config.yaml
n_layer: 16
d_mlp: 256
attn_scale: 0.177
tie_embeddings: false
optimizer: "soap_variant"
weight_decay: 0.0
lr_head: 0.0149
grad_clip: 0.5
warmup_steps: 200
schedule: "wsd"
decay_fraction: 1.0
doc_mask: true
steps: 4715
Each number is 500 + 50 x the weight over its row's rms, rounded and kept within 0 to 999. Layers, rows and columns count from 0. Numbers have three digits each. The size before them is the row's rms in percent of the matrix's.

# layer 7 MLP up, 256x64, rms 0.101, rows 88-194, columns 0-63
101:570554484440497595509417454425483498475534520554659457489564485565590440468487436507456431444483511536583451484569529474503527541464506497504466524503563461523577417501507480462476454494401483
102:447487592544470533532505466528538475552476460563512567525417507453552506490509523387457513567587541536508486513481391527558553394580488427452478396521456514512553477555583556459521499523571504
107:465585435507515510553448508403503442543446382561490431519494532463493453563504562463433506501506540532510473463462475410475539518587534516539521610594529534523522533484424458530607552432534520
119:472504511487426507504459485499545651521498447484475517544541428567470502390610439529515445489501513476541484512483462491485502592515495531424527495508559389554540418470486605464468400466490454
091:451552468444496545513505451477460446453541585525480423577473480457444482458603465418466527442514539543451440500503500480503573503503502517472425498571392520377472499442487605545457575515453560
119:465511539381425571541493586564446485491485463445467407468502526577490453552530478466563369446522535538546533457545509519470538544508508457485549567528595564612551453532482508542485495546529491
091:436438422464465477535475475542499548609480529500531383477517397421485488410434483544460511449462440448472465478483431521426464502529414498534519463565479401453487509466517577552532464592484488
098:507505507539550531451522540465489640528497520485525475400418587558492475419492544476406518500439565447549487463560515446421385514491476460460486520463454452581546451502548446537511440575460495
126:546448529522452465495462522488522542527495478501399495606522593426507548441476508422409427494539461507545558591472502604480449599485453490433607436467501516437537525522485463473532478488539424
116:560496536444545472423516491531514501467552473516458542503505584468550417534523447485522538569511469556590530538472582434407431502498456423468453522458594552470551477513536430533491623610470501
110:522517513457502484499455584511469562533501396482451518523549549484528568536420471454416451416486535450490527506399576450413612500462543463406453493599458526452516547559504479465515574453515517
108:513460527579474503510450579542573471563397636443503528423423507600492534533492579468448524549451470465484600537522545437478531486517485553548485470502447534522505556493539484523387482430476498
091:485503477554392577538550502580455603521458603478488488501513512583497563502469497517498459448481608449488606498464454484495526469551517456487479538525475461606576524460480462447482496512582615
102:509519564530513485528558562510546604635436543441501436508575488572485481462514497472416512435463422499430545528486421477533530559482504578593517521551489473442634520523541505540529496459525503
089:583524469415465565519507556476553459463487565505467446461499529457483482424487538426573446398556457525645501506519507510505531509491577506543468529458463519564504600495518603421432513539509432
097:461403514540473487526536492576504449596517488513559497493542517484443574522468556507417446489508538416616466574491479401475476527497525496455524495481633498415523614549534460455519578504503489
096:491589512501482495551446492561428514543553457530518599526454415475425572428523438517608568538396565512526465381472531497554515510447478512490480412502551473514522509460496440531503431488460424
091:556593481521449465552486532474396428587520516416478525555469540523462443565407525436431459552550498561540550498538443481498563514495494444454499488466480426477487479540534421610433582549531498
093:578490535370502511561405457462461448529524503479517456556507506526469417520492464501482469383472497555477539523542564452627501500563537392518515464438573557494485493537454443462521423501430537
096:512573522508473497452507492455430424495485581469364450411478495465520514531476511498490499522455519496523559517524420486535478573580590493468512480581519500574511536505545573434412609502582587
103:547481496466479445554536526579504453572416520568518452520508554617559530463514387493416494564463480511482507461419413482413582488419492513497499481578556519506577425529529547506515528423487521
089:482590489553387478490467510428533490526481516550451369511465550418530529471511517424552525544572502571417497512517522516559448473581467562485510514588479576544567413487451534442518518435546515
083:492531407436524514477551460479423382496453627429561475455491412593412512595491529523440516507435491516489498522465547526517443443511486488517505510432495563452518479500495458461619499470441539
102:536528510552450588450483466503491523536434508416645490443449472519469494522517557451551491378559531511549489472449513485494589539469530415587553449478401522508531459494437451573492540471481566
102:556525450516520428516446465507454470420462536478513518497441468553579460548496557474389555517538530563626552518512613542428525558607485521482430452494502555526501529488434471521439417501556524
102:570487395487556550503585537504459550450558549500465474564389484478507574438428525460486486519553559469413473448537538577524553503511406544395524473551495534514546484482481385523502567524470495
091:498426502518601592530482490453433408552594435459423465524518516534455494496505485489473412424499549517578505614466451438484457565512514442454496574561548534507515485462486468588476495476403502
099:500494503539424574590581461404430402477530521545500595529456412550472491458462489471435505457505549486496553464563460592532576527497534578410458503509479448550521502430474547475447566452527497
093:482501478375534507502532515487482541562548329475481546468476605480532442465548559588510457514530572464548510438462453504445487487545593527539517409533432504518543601485464477499470483460470504
114:550484429489516545612543501429454542547519449497471466502568545479503416473457405598526581442591465495508526503520638504580464565513449462488452452466482503503560500507543432496522482571515431
105:404559476492544545587487486500528374539557517544572459616423477419469520518514569467508459465545507583478522499520548443438463431593507500450468533450539507461519420561574529496487499431523502
092:436432583419406529431441486522479564458453502584523460534521480538568575569502455506607544495490540491531565477460534574534528550549539519492501451551529539461532522546465536642465464537533449
093:507482457428532522547465500456396488473543580553491446499432428566512454471479535558530486498515494579558467468513465447473606514416466504477574570513484465552602485564453569533455385445450464
091:497456478480469527540519537509531461557444508529555497374460488525455555527535478589416406522596532458446488391471508519494481457474500592519486548546409484556574540509434510437386442471493485
101:474413555437548534481400541463459520434511463420480501548533595473454447517544519500506537523549561419505483508507487431520337544415461557467522470503477483548500608533522493539428463479468557
126:530478459488438549601559524568544472506433451431479556412537476514517513525426506536487525423438487484563512524481483572480426580489470405399498587486403498500546500545527458575561500472541422
090:443460381497435473570540449490477404511504444452527414540571556477496579506577491552471455527584474528482459564500429512550571497452487558460586495472502501549544431526452512612468505470437468
115:504469448473447510536573499566499551418508491495464509560424416462512545476621530432475437500478467526572481553483420502393470441444551522521512526483497520520580589511503481359481468420523473
087:476443423503517630541542466482432468577503491458550424528516498515469566523530521423502454430461415549488546500529454516522476541436505480527636448525448610517551435505503509526520582571451466
082:521529579447481587484470533452472447514366514503500539465476475589479553395477604546473496560499467384554437507592493471464435442524526569505424566526521530533487490570479493552503472537537479
107:481581408496473580532492503519510529447424528491482509550591494487491468459463534487504496465455476560560551515572444504533582538485511504438466590523587376538462603495380541481428524485531559
114:503509523583537556555396469480472598517454401480398540473485501554490465511433424460484440379469526469481588509466590448513459486495474571556480500474463515434571539463469510505484506537534598
097:447539496427531589520528515493581484438505519492533558528572602565535444502496526492568508538427481516547524401520500511516438462480521543496505453541453583440616521532412524423567446427519421
101:458474449468471496446527454473531544486566485527501497578557517491386459499514490474517389430527503534524542502482595538417464499545519634441600482496511517443522542359448495533425474531491473
115:554522448481436480532506497440414507494453531555508522447540553486539526419566526568514542538555418547460467541472469573408505573446464436440490596470494468495577526607463501523425538392527465
102:499503527517492521573479551482497448533539396414473494500487484506511517486445605495481497503460457553558572475590422429485433529441487374475485524550432574438474474551590488519461594506594469
090:471502526499449446478490466507603432525489550505534407444498502491511399524390461557534514396508505490582463524610579494568437435510445492499486524595469529469469516489578506580580493489441495
106:485497471449416498470503498462433517432536525515486387486508621477475517485460558506455560494590516599448447594582568458486542490523507507520507546537483436524579452444442426613489539462515535
090:422589530482493494410475508449470443484508534543479445534451433462512457586381366475429565488381537474528476443524547546492523513479546446501485530489410495453573506480455530563488483523501563
111:538483494413519501506557483479489483483457441482511493512481478466606496439453498409501422485447501536517368446532542458426605446525532454441533512579457532518430532607448480526506557463476387
113:538466533452520497505490495553464533470481602479452492465540444482575598490483426464530460571503516536561486548487507554366487529458429391496562467578490536475502435517434494569392494579448458
107:515517555576463538497517506510494514490464604486492554560550455480519524546368426487457479410395520466475487601460532464538433566437466399451463503471488546480481557479480464606412461505504514
092:605584581555530476530500450507531461548515478407485478568602462618449447507439521574554534562459497511528514555474441443519465535455495519505470450495533386463456583492486567554491480568513493
101:429466539538518457535512444510481513617505513575456557501467446533475477500506420509636367565461476514483550445463500583447495508462472512472477495532593493416562418477491526477421537459561499
104:564416507481478480542536476425518378535447417477559567486454407515402489523478483508512507398437487450532522468567503624471458456515440513455558516413534492487543536546501507571538560470543474
084:539616505509523527550501525418513475442471531461467518454529495441498487603519492416564408488501500527550450486562572628502437514405443453500456521432426462476553552592570474505508444498518499
099:439485451506538455528584497459508474511526556501528426593383420356552474588461496430553598495414521520499504429497527478501576519571514532480507449510535524536520456540481482527456560455480560
123:478550539525495524456465499537527466439476437481536543393520527521503468420501504429467500381582534437561543444538539519494514509540510550447528499494391578506514624558564597540498571511559552
115:506528556530458496484547406531576479496465389479516456547385484585496485459566447547442526396523484587545512535559561495518456504594480541467561457504428456511490504395485507483520568515423471
083:493414496564434453562527455492579439498489539547555460488364537454455460550500509406497473443498435523490532583534491491471536538529583448472544600471428514447506421446443478574463513454554528
102:445511483467573493602528540471456449503568547486527531408485474482445525407510365519583503476450464447508493473440473569565501523462491464383455520586529455503534442390496465551516502444521489
093:615496532498491452527474441462553431456515506399481615440430514434544481588512483429558463486491489502527527491502568573547498452543454472479510536535461437464471518527490495607492396470407573
111:491554530474502536548477462467425362556503511491432533527496461495481420527431475563561390478412575486533514521501428545531591549483501532477425531441500583517541436519607486470462494469573510
098:538507536505407587470430506460513568523459431561585532426484521450405506518549424434481493484528539498531517404426510419440568447516504477523445606617488524453484450522455461514516516539491463
101:569421438491434487548550449503437490552474423459509469503484516488439566523520528524515478455545425500524533511538503451552507566454411521489465484481668456577612469510506452457453444494476398
101:558519588527463437514489477482583509611401477520574519477507480541380536530531574559497552567480420502574482509485471441369492512472469458459434492497564546501473431531413466522492507518520542
072:512503504563579507530473520482435486558490454494538522546454447368456459551483443570591490504444406460558432367550496514500535420537487449513527528489414545504547478543545485545472409451460469
088:563414529459415555482527467439543526470500397460535482500405521506471510442594508500521465462551530440464462520477562560528461405492477566508393513519575515508520492522443436623543586477505526
100:467535546509464609577468545492524428440529479513539507595540508531556563533506520561465381489509550623523416489511621545448487555445492445471456524516491511594546503497473494460512573464529550
093:413515572477517556569562521544527466500449548411526481426518466592517523454539538550460485464505441500490545459516509467497344496534523439586475504509541596510613499505506450428455425452528520
112:478569475515487451449486492634576496448373506456552458524452440527565504464499478499443463391427516497478503414541545567468491516549527538442571497499478499526487551548494577552408495503420438
095:471477505535441562543486482516530462521455465476522436567440369598553470520482550469547478421534502540429504461483584521518541430438531433412454575559456525422487482535412449513463483443524576
097:537441525462435486488526518478480462454552501341428557517531497476476468476493509464576568563466535480441503500480415383452428532481490535472519532565501511506448438603539453506518608538528585
115:416557407402608529519458500505521426481443483505538388484482500523504531390504383519432537480499550459541561517519578525592486493526601442551494535498438470506551498532501478502493429506518522
110:463506506498567444600578526501510453440422432393438525498451541436468520577574496504479493576468557466544533514485578495542453528450487493476510442486511456472529477434651510453460512395472494
105:529396534492514492479432513535463534527521448441477434480507580436514524506494566516496585464459557549595517553501396496483459474594474459519474539492586521508449593495627471529552409469559460
098:378476445412498580462528470561490411436502501532455482472448494517581514530607474468538521373432534500537535522555602530562484395485508508534448511540490583482510531526503490470522549478474438
088:422551450618520537517549396403442438477518447494538567518476423476559506458448489498558470481429479454419535433474456493463445454502508613554537567470524510453528450451525560513548476446495447
132:429456542507567517502526417567530552508481578446455471383524482468383562598477525484551464516527517478571478538496524509475479548497486517411649446552486518472491537510530451518505463451468399
101:416548554499533533515484469462456477542411477523405381481511474432419580475534490512523554499491546513461538547433531500423449521505490493481476562465639528537523467486544506483545508490536658
098:567449482548514429518436436482413532532483504524527496443493519576453435466434428520489536570563507537399607531502453590475555511460397566446432523454466492533575470465530517497442422523538483
117:413509519515490513483493448537518543513376548487530446569585586504487511448415472621421549480451509471502514576485584532582462531472441562503494508523468529524542487490414580540519444436573473
096:437535564462536501503442522422475468458428467496491455497514600510565445437473506564516449496485501470489526503366505553472510433604505526531583447474527500581571464422491587425434585518473480
066:515573480568495520431487472471493549465495479497508534471538521504531480484511550517579497562466527465568491445455603520540472384530588450556566469374480528355528486469445468494471526615520465
110:510493493516548457495469511551370522456471420390481476527447452603563442463554564467375498475528518504557533463544510406487577529511570442504552523486490452560548566465565451456466526515460491
108:567486535603606588475471495537471507467504494470479573432576547531441510552501516482475503532539523569635457557528523485502414467511568457519488534476621445415564503498589525510511450507516471
096:513473539514470473477449465556444470504435501460481394552500538552518602453487494448455501527543407429554575482480454533380555538583585510483518572530530496616613477478464500517519498500501560
089:454472437518507522492442368473463429493465542421552496462519583500479407426466471487509499490544535463483514403480576519512504419514595580587485494526576533525530507533440554561547559477558569
110:470588584432512452524447505499530414448561494478501570503324451537450497546442491534526567438418526479529457462433534587488504482519519544425503464448444538520509541423562539515470486513489557
110:512507485459471513471512488527528522505533515441469533519637444348485523553433476537491517505486376513520477551533567481538348472507520546493536511487524528465497549569503494618427529452444465
081:524523446481473467536443554502457514447569521502506485427444478442558530476446445425446511511503562600558489480493556424504367470431559469442539470547476483431525387428474457550508431493457578
090:577535461476495458462487529490446471602449551476506424422511576472514476493439511433504602491514459530495525488532522536513518525444475391471556477359521499564488459417536511498605401484500430
099:517524491490466581490529488561505538540451526506571504513557496563545333493559424446509432497484439536507465559538472506434575515524524435434480443435472447535538498426450575456451409430534453
110:591570516466425504457463508439530561545489481482376495462453507559421490433453474503511477552474502488576450534525523525510501570540516384406485620455435484449473391523503518562466494530508467
088:487502486458531510537554484457506533412513430474416437495436547398504418517412424484483446625471561551436490478514589468526465549467464514445490591504468453473483458580528442464537564517481572
101:540441585460415507530498548541547465544350475480453573567551494526480622526492534468540457488514434462480456517520479532531472455555410515507600461541500504470568579548526415555473493504483446
126:595445570473561467559519469494462477478470432474395556601506428516419564556583537485454472598499497557475469539489493504422534554556509488426542501444608504529501488540588533447491508491447485
092:516543513496440481576537454486542509516490522531504600521624541361462542478578439493499558452511529448495545501487567500539439502489531545496383514545543490430527488583439411580510548558519465
100:599496518622455438512515522483447481549473467442509524645506486476466499460469472520502512560455542537466543551407408495442529482472449471450473455485538470531540500549582560396548389489508529
094:472493570471476480476501514488490405499489597522494513539477572502470523516399392552427615471493564525501585456577546464489412585499484464532539402481523513473448542528566515529500393514531453
103:552517476483431428539564475496551591426498533502566560421532471550514490534560515472563468576530419507437524393535443562412514551519446575503495488457557525473626521467482538472455532464475433
102:504482478527508562541473531384429558495585404513423465445525480512472480490441529533448454524535501455482591468479522506535533440525485542506413570390584474507564609520592544510479513447436484
098:514477498492563532457492524329497549509428450473502595449477550571508465450457511545473569513405511482524497511529554430532489529532440544503470414436527553588517436628503561508472474479499534
105:575396512535528532527491559616496497550409506466531496540501520568541464427513436477460521447403513480484539510466582537508513578524481461458524513412410438448519515602558552501526501443490404
089:553456540445481499553542548402569525503489491428498485537434536567555463476488598458519492589516548571531511501387488515489459549415510457479476481459601455439504547505607480468501413447419492
104:509446412555503546616532423523522511545493445501543437576438423506501523518445468442479566537511571571481479499470473514476569500501526543555435396475524399547536449401470461463552498419531538
104:481570527391404533498517528508514408486472523545395506495557487438568460528407416569492554482443461445535540460413515529509512471435498432406473509539550564426531523478450559531546504451511541
# layer 7 MLP down (transposed), 256x64, rms 0.102, rows 88-194, columns 0-63
111:514461440484547461531473447528453463487582384478489504515486507531546483481569448584436396501517517460509421530581474487495480399404432534545482475516521457543385458518537565612537532459495485
104:565464466406512465510544536536497465488388566470436482458557541506538465445497446578461492483482433462468493567586515514467468609375454470511519555525444495523433469526456395523528502412508557
098:592425559522477446486511587480529501478536487501547441458551526530536538433496416502506518473498488573492539535511480563395597501377446517573480420457485484544599404506460536542439527532460546
125:489563507476507496558529536532573565545583459481467527484536515518494505544491439490545551555496540476542570420509544357537513601581521515550443505506592423552504465491470526473595456458380477
095:507520512520454472483422511521533455579478559520542466496551429507489568542441460483477509498435516450457436492464536496484465388490512559617603438475444424651495562577481441475530456488474470
116:534457453433557518454528520560514532427552488524424608546568435396525515482565478504464524499496466472467479481434449493536605404422485574480493521583489525440474569410507439525463454510459557
078:486514537465482559499409464491502510413548467457498409425492443593437476517545433454614542529488439514484513526447466523553504409527543537478443519552532608495496474515535434453409496456413430
099:527494482461536440396456460564484538450546501520421511503540423438514449557513437491485495510426551505490501541500538496482486376455521417336592447460533506450485470577492485474554546441536461
134:471486460489550522545426462493533495562393382511432542596527403493533456551512540442495499486543428496539447526519467507492481500449525459463409626476458499549462463457559513506545463563487386
122:414516470557493469506554552557458477465482514552549518601515553478468488464460524585531596491442377448482460467453429465475447431462504452407438505478518470502562416516504573557503605492539461
115:491425545510491473494527413455431492486463535418555406549512425536519597430504514586612517512468533480537451461418593440439523518494452510570540486562497525460587487488469466564441457462454477
105:389477489473488476484492433403493544442445394484486513457475486566473506563465626482481508395406539478484425488482444485533499487514461393611511521431475533505498511461528524460502484542569433
070:613547439489488534459537460472557504544563461544528487553418530512425496437454566514540510587565527511540579515407560523485552527524514537567544490406396486417505570539431483530505555476448532
107:508611453553455523437491471364493452369415438505495498447522479493531477512451496529519521555551486546490538568534549445515439526511548503600438600537455460567518468489535543477562477434486543
091:465404534548391449461452406438402514594491417457527484521499463496500516501543415563404453533464524531418506460545488479513474467443520435510489571528467500449515527513422484549444408460493451
083:453583523463517480462365499543550483448519546476450445443528459516499506445450481528571487456590519545532476493430492555459544493560467489600517557610475512502590589542463466493453523557465400
090:378589533490529475509553602513517545479584449600452588518548427529562460459580471471506463524504563508498546506584476535590559455474503497448535451482534391493490566496523500493445485562475480
097:487446515516537482503477553495459566544546492524531496475484468656507524557485413441535562548487495536509608452445477493442528496520517476435548453488550465432416579467389635521514458500505460
085:534515427544493436468534592573528500449493523527499565480506468368565499513502444573440508544553538471518424555536382455451538436511506531436457428532487492470574509414495571498509450482591455
121:479492523504491438443476472478473449559484505466403491550462526482427422580649535524415578537470446501530546530495399502502451459570542431533545402588527455446506443524475511436516508546504486
090:540447536534461515516428549454507493512550478512487544496472457578498408511457573497518461495511538496429450582584630482568389463581518471541452549454456510572504435436445464469425467439500437
105:454445557457454481437489539448531452487577518584506463494463571577483516541555422522566445424376467492616550420471452537569485496550540575568496491495485480463425547523520495471464442553518469
076:432603516519499488550382528467583511519493403516519483480582548489500402477525493476493537526551520454466472497530473440547572472381489461413583415497503469445550572592492508504477482540556536
095:496437454426495416568564528537494591505465341505422499607515503557499513437519423553466479549455505460451518524570459490465450511535478473416498586504489447525493527482517546435548490588528477
117:518547523551441582438441547456520496507463559545517473482508562522478488472541511486444618518532425446522471417498431491490585523414440442386539559417563477525513573558541491453410523529469527
109:590549540472480431528448480575490451556456582456490524585461478528488518575478570523531512421483407519443501525492479497601535475481489469589494551551594562527491464573489475579589472548447570
111:486414402468418507501467576492536539510468475538478488478475609547469379475561421501587483553560577560480516498493433505517541531562514538527496538479517517540509502560548524424480464521612603
122:511548466554476468490516366468534571575508547533493559458469455547472472558471491513462539559442532493475483562568427479473462445419574522522560396503443547472491449562430541590579511428538539
088:489584487574529550506591483541519550464483520480494483479462492521600502521489497503588515426422471516489466517541480554510499458411412512441507554404612531524389401517461587555526569490484499
114:507422484571513505470614505460473512530521425441567490436523452482594632519412507543429528477497582482459477592476477589559472475475555444550539524559507451456517416528524490481479518568491464
102:446459491467506465527528530517518462532459519502572491409610476408450516498481531457507487582516437528503468445522533587492598483423525428452516386432462525510485480425625501598462459499520498
102:456492446455499611498471497578462537442484465532461437531458496529477470424519400511537581555502435408543470416540483451523518507579634502432506546519468533490475466459522439395560528505529548
090:529451523460441517520569514602571503530515446498514490524479494466506556505419554471505597479568442473573515431473556498491538471532597531407559541463579486427489533461591545439463544603561548
075:454596496587531545578578427460525554480533518512516578576520517531426473504494590528504545563477491504478463540479478498377499576461519430441533491535466502535542408613523568535454530461441495
120:537606600535515498411401542489499464516532513584477501507531539499512483471490606434464516441609483440575497477513525480512470580505495549586475535500612515554507543491549437506508385516510536
123:561494425578550541612555499492459485572547498476419537545478508509376426545462516441512383443538536434582512436545485558548490547508463456533420551468533474503471585514472535489461522489517460
070:510471549533547570486469481542498582514441545405542529478461465520430433476367499473568606428509472526507504519440551444494517457513471426565451431521458561437520521479500506476539569634497472
107:435551597518583476484471548452476474497506511524622550459559565505520511580450519524450494450473532490418567555471527538521559546531478490534480506507545426507531397488548574664466478526482467
093:507413529558489419462447510580554511513593579543463474535389465548456571488522402537482557548580616597499527532462586534515523492554515482491522503563496516490483539469508548442501424453478516
081:491511505485542513508426407421476474522562476469536460539531511549526410497544592460502602480458528589474561471426531503576530469486512408455525400528511479439540452373517567434479544515536539
092:599497436507426518484595502522528572572507501490447468503514567520536646502413433529530581550542429539517543453505484461452545487460462508550476502521503492598570601542529511470543449528532435
118:521501514507404457469547523467599506564481534489407493448527498544439522472567595547500470458502485457586552456437425491528419555580512530620436532544524489421518480450411549570520462488489506
104:425635504476469516456611545528524376517475445451540487468482544556442556519480491577441526517451476427478566456534538431483490471587452508519470471464511518507422500601481530431458547434485508
102:535431466469530502387471501532487459436521516485527494441513510550435405536472576593496473507567503491578532524441594538397503512451535603550609453489518536465476553496427497491465542568544448
107:490476459573600565540489544518481491510528455388465442445534435493485484514499477430567501600508492562497509569571492534582424459530528491552543519572522582397486425618483524471540476492487459
104:456427487419480527474491492500478491370484569550427534541555515489507633511586396451454457499519424544513501546416511568479522531532492522526556546498499468489538575445484503393597511502482468
075:608476507474519520583555474505500496501505413523573428480522512476441484391567527461499357531540444453434474468405537552476569483538467518559518451543496490480574488540554415513479552568448516
108:503495519514490499532422543411544465505453459460481615572486535438518580465485467498538519553547558449516419596480458526468400516537467590514445533520494509525387501481572531470510425616499456
088:429488604500512458434491536484458453461509378463509585563508444575452489538545554420496505588473575587504493552453502470444471524563449489512481462398449473488457523491587501395463476538505487
096:482489478472473514514468451514451534495538509504555476555488476531514569524484494504539447434504573551473542510417531451569513541629478466515421537426449458502437557376423573553443585618487473
119:424518553467477483477467393493436436578469498538385543480456484466494434508469592487463552463511429450492488428501421436516518531474529533456474676535528488485480593421490531474494500507519487
100:508488501577465495568520534557492553491536587453442405500482492522491511492470591518432504491412589516576556579482446382525470567511483445489511486443516558527548364455497521569514488541476571
086:498557498504422520555495421521577451486471506541566555558519533456450464534494484512504562382465458533513484465558571453445532451533523492398565399550441447500498559536401503600539538439494448
102:482455511557421392530534460467424487507577522531491538490537466498465638485488462461560421473416585507570414468551470532448457546534472487407546523533504472474425448517509502503422533407497486
110:476394520472405493477492495549491491527514442430521512528477490456458609451587526539508512545475516529591461499466551446402534463545504479477640433515529497395502491472504458466505504371474556
087:569508503509494514386487484589464378538549481522470451485432574492534581555427538485446507452536515528511506510490527427430572480497473477526437418422482554413556555524534421452468563541560479
117:571503581492438562423472553522559467609506468508596471492493460451419480435527494542468513380474431550591467447420527486572510497499455487526403522420511435495522570451486555503468502516475511
119:532507538444712437527489515375557482529521511499470508576539497484542559480474447480518531474505504479499398510473542587540528554594522490594519493468458538502453468533524518493541504518550432
095:526484485389482489418474579452524427492559559509597446417442523483505518550518509470524622452482534466496536418473516518455566383477502465482517479531421511533490410525508404475542547544467550
066:503564520471486537443369521357444451474502493449483490519599535540516442495594562501517552529483549482488535446466569496530444543423479543499505490470555525553462533457569519429523478570593425
105:426538542535631470534452510521420483512563531500499574415469477448539505530499553453419491497510456627499458462579474443572544427517538431464506531469491525585521545427500542555560454437530519
080:442459531539492504525515545597499408494567482567589522577493542492573548406509593471486536518531540545559456514501493477456483507381437569581525528454492458548454515445488504445601542496498412
116:626546501496510520519500488534531374491597509423419533487460426528510486461429527477444524471525491527484559508566490506472465594545496452495523460613423466508389450579530478469512570481524556
103:541507442457468497493439439478449461538570538414439420491537478546437452455428384488465488518534532449525486519575478462403551445460475500576513429554453581527535553488513491610535430437472482
109:454510507537472546614571430544532470479414531469569530568512537469526464529538511434516525480510476547474518486494542426559504552434560489597525486438489374499526646461528547478492598519459502
072:467486524440523503471519480473456464467547574408499401533456466503506428579495440464540420436496489681483460512467523514563502445452499431472555462554416453516525574490509523560555572525478525
069:460469505540468488467482454498451550405448542543412415508441551546417538370457446474535489489519609402524453500493508509492472482493534491450450392512459490469586498416483482510422435460532524
099:498612481488524549549498507556472405502466596582491530504464486436462489504482527493472590516506440587552546508548474549482456624534576479533572475542500574489493471456431409517527449584577497
104:455479544500448510434598456475531492501448572482486559413487377511531474456409436498491490412507534478429456524585500494428418459561551429470449537443453531457534480593467501477539424505447489
097:489479513565487516484405594494485481493551476535493482469477496474508486557489474516508513404534470420572432527444499475476549494431454589533540447486380429495504503553350539557488559427490601
119:538578475576532482443494456538459511528382567512587473513488540626550535513443426446479503483508379509497522510458492530506508466543528498386489532536409542415485503496453504427506482533446587
089:517502455451541433484455505409482462447511475509560552590461577488469440516490390484473524568397522508505502545505438495408501494451546553497512543546424435488538510521576467619542622485499469
086:571561545519451497528493447450535443491377429489543522421557512563530504540389602411467535482502484456565548541472565512524533428429515553459451511488527434437487474440476451421452514444509508
099:439513533481449495454510477488473556512550432556509538506518548450469511602580592511553423533443476514492470378471477472486436539551470533478433519452570393470460630483463444498450519496449423
117:561472460481538419479510393525500433483512562514523488450456522443562434487486433549486536481550426506491514451516531469573547533457454476434443505649385457545538455561551392495498537534522497
096:477437581541445433401486549476417476446541474508602523599544449478511505479524507551414464485520434523525476556508535558480525482444545435462600430533519495520593463539546510445427402518481499
079:514519445494544508485465596526466524603582523480609478480527498519507633468429552524583549535489490490455487444457425571485494536575484574585510469522611479476486517552535538566445551537522471
064:615494516520488594553445427499495477506478459496566515507541446570573508482477523448580563447510518532569504609504416619407546573516487419519529438505507513483504520472485418501442531565502460
144:514473440478433577473498519570461536423505448547500467462555551463499512516415565609487518515490508544523641453522572473580497472477526488449611474512507430483465560411525482477391468507551481
115:581455506546423464534578479447502528508508581442542495447520472528464516441550377547483452528494541398484558495421507549443506526552463474522538499597487489460395405575518526519410459465526477
091:503463507401551555492506479516449511519524467450551444456490427530583454547505463443526459482490505518508553532388520541530477473472597475501427561409438409479490498532395488572449563444513617
110:467490466467464458477567438493388505436608480479475535515571523602480589431518487506414465442509464404440610454566549547483504536529519472519485510489558427487445540431528538552550508542456481
102:508496570593488502501357537528510439446523523548471439538474598503529549479537402568562527475571527530491605498517547508495474585475447465496530497574546510515396525481467545451456513473504604
057:458401491401458491522451514558473444510535513462597487457439483436498415530420494466463448429445458533493501524440461465439488521425452431440483480598568526494515427522496442525492405416448471
116:447440486579477528535531531448506511456480550454486400476464490506419528461500449540517546582463495466572532512421535611496573418559547551371461488474460501482517453523515531480461381523571448
120:550587570559531452423515454479523510569459431481520483625514528523502503539524482479510490422418501520520424460492492463486476598467530509443515447414475516473421572508418428572548535453393527
093:544546468490556424414502477538547534459506515549500474440451417446407463514572586548540444538540537512464412506452537480594520499512396497469503423512481485388523537435473424590519486448503483
100:601550529581496552589560602564509535506544464510501526530485439534576480446600476595498444542492489491534445553527502472540464480535402498447562531530449527422584544465528506475528463495400533
119:520511509497520548559568517544538478446409498451521488490477498494522368436501515581349489498543518588450560539438542494563537504470511378525527564544482543509454420496478574550499449547546508
113:486486501463531477508441459477457458448507499469457466562406449390421487601521464509501476544414506460494489532549477442450490482447509585478566546521604480513558459512468650492519436407457489
087:516432453463476509466551488539475478539463546465522486477477555530524530555531550480521398465533488422467507468562408503409436410427479608572489403421534554510496497539612490520541460587492456
085:573384494507522521473538534425530515446492460476398495582515427534441521437557478567476429451497505452494414559588471444373520563488496498443471426480497556449561545517493473495464449493525565
112:462421562485502480470561464455398494536574484392397469560479452437439486534573463428584532464554437432515543474543544485550472508563580488482427570487555507571455503494462492436495532549477508
093:496562543507513547522507524517549623414533491587365531586490491479457438519380484539474472440453495550534560543458508522570549494478445524546433557491549454509522469442545523515562432506556440
099:466495438552404476416507492509412464436479507461547428412479496513463450490537443524548397547501542465462406439547494476502544427500428535502489567484522430526514578522481409426492430509525595
086:458540584489487490520510509376549466565528469420488453546463430493440487507552527535464435514472481523477468465435570472485438499396533525689544561475555461483467500481521469580563508470487522
115:524491519572450428474477510503454575545549526518438551614464558450568598456461578521489552495540536511537480578551494450423492471500509414325497449502481505499481480508516508540497570470507425
076:435494456630464457471524572435569489526460458531573386537445491550495507454458532524500518548624580466488483506492484494478541532456525489416563441451500545499512474575476468472507419532601433
096:406478446541604595501399488507511493517489527556460479519541505511577531481519560416494509497415532533599453443467467607470431527436559544520515516493355431514481495501507506486450540524546517
083:472433393425513454381550495570531397448488523506514514445547501481534543549554497556448536519434424494447601507528420489504602561527504554614517505495463451520542527533509474486467539439486516
094:577548588452430542560560514425480478444542483382586478482518547440443484466498547515495570563500471511524551480549543449541479497513448512365578504494509418494543482575502452588536537451481477
101:453550522504449507498397524457489599538512537526434519485507474598578461376495450534504479519480464488434532470590447494564552440542525395591508468482501452499450496388513467550442512435472521
108:515423488489509543439466442548561506444478492431581478552521460564569510469380462526487519482517421575453519578468522581409514435491541515491455484433447440504500403509537512503420421435435530
114:525440385470514467500550470507482532483419453541387491543575515436490562518506488510489466462381448399498543575483529496460498489545546515475581548518421509456530529561548471517545571577554409
088:531476486552481518463412462430579380558495595566554542553527500426566472539548515597480525429514469473519450449449512572478499528519435502545527399514497477584485590473547540433538528470465496
100:589490513429466509501557549471556531535510601437519515504400521528463521398602537517492443505482443430494581468481488535481611565539487416533538594495547579456487544546466528488434455512478461
096:475401475533465413470529456485501508513485479530500550540536485495426591525433570435486526485519453618526423434516502553545580494519582494522486461462440524456576585454488481527563591547410565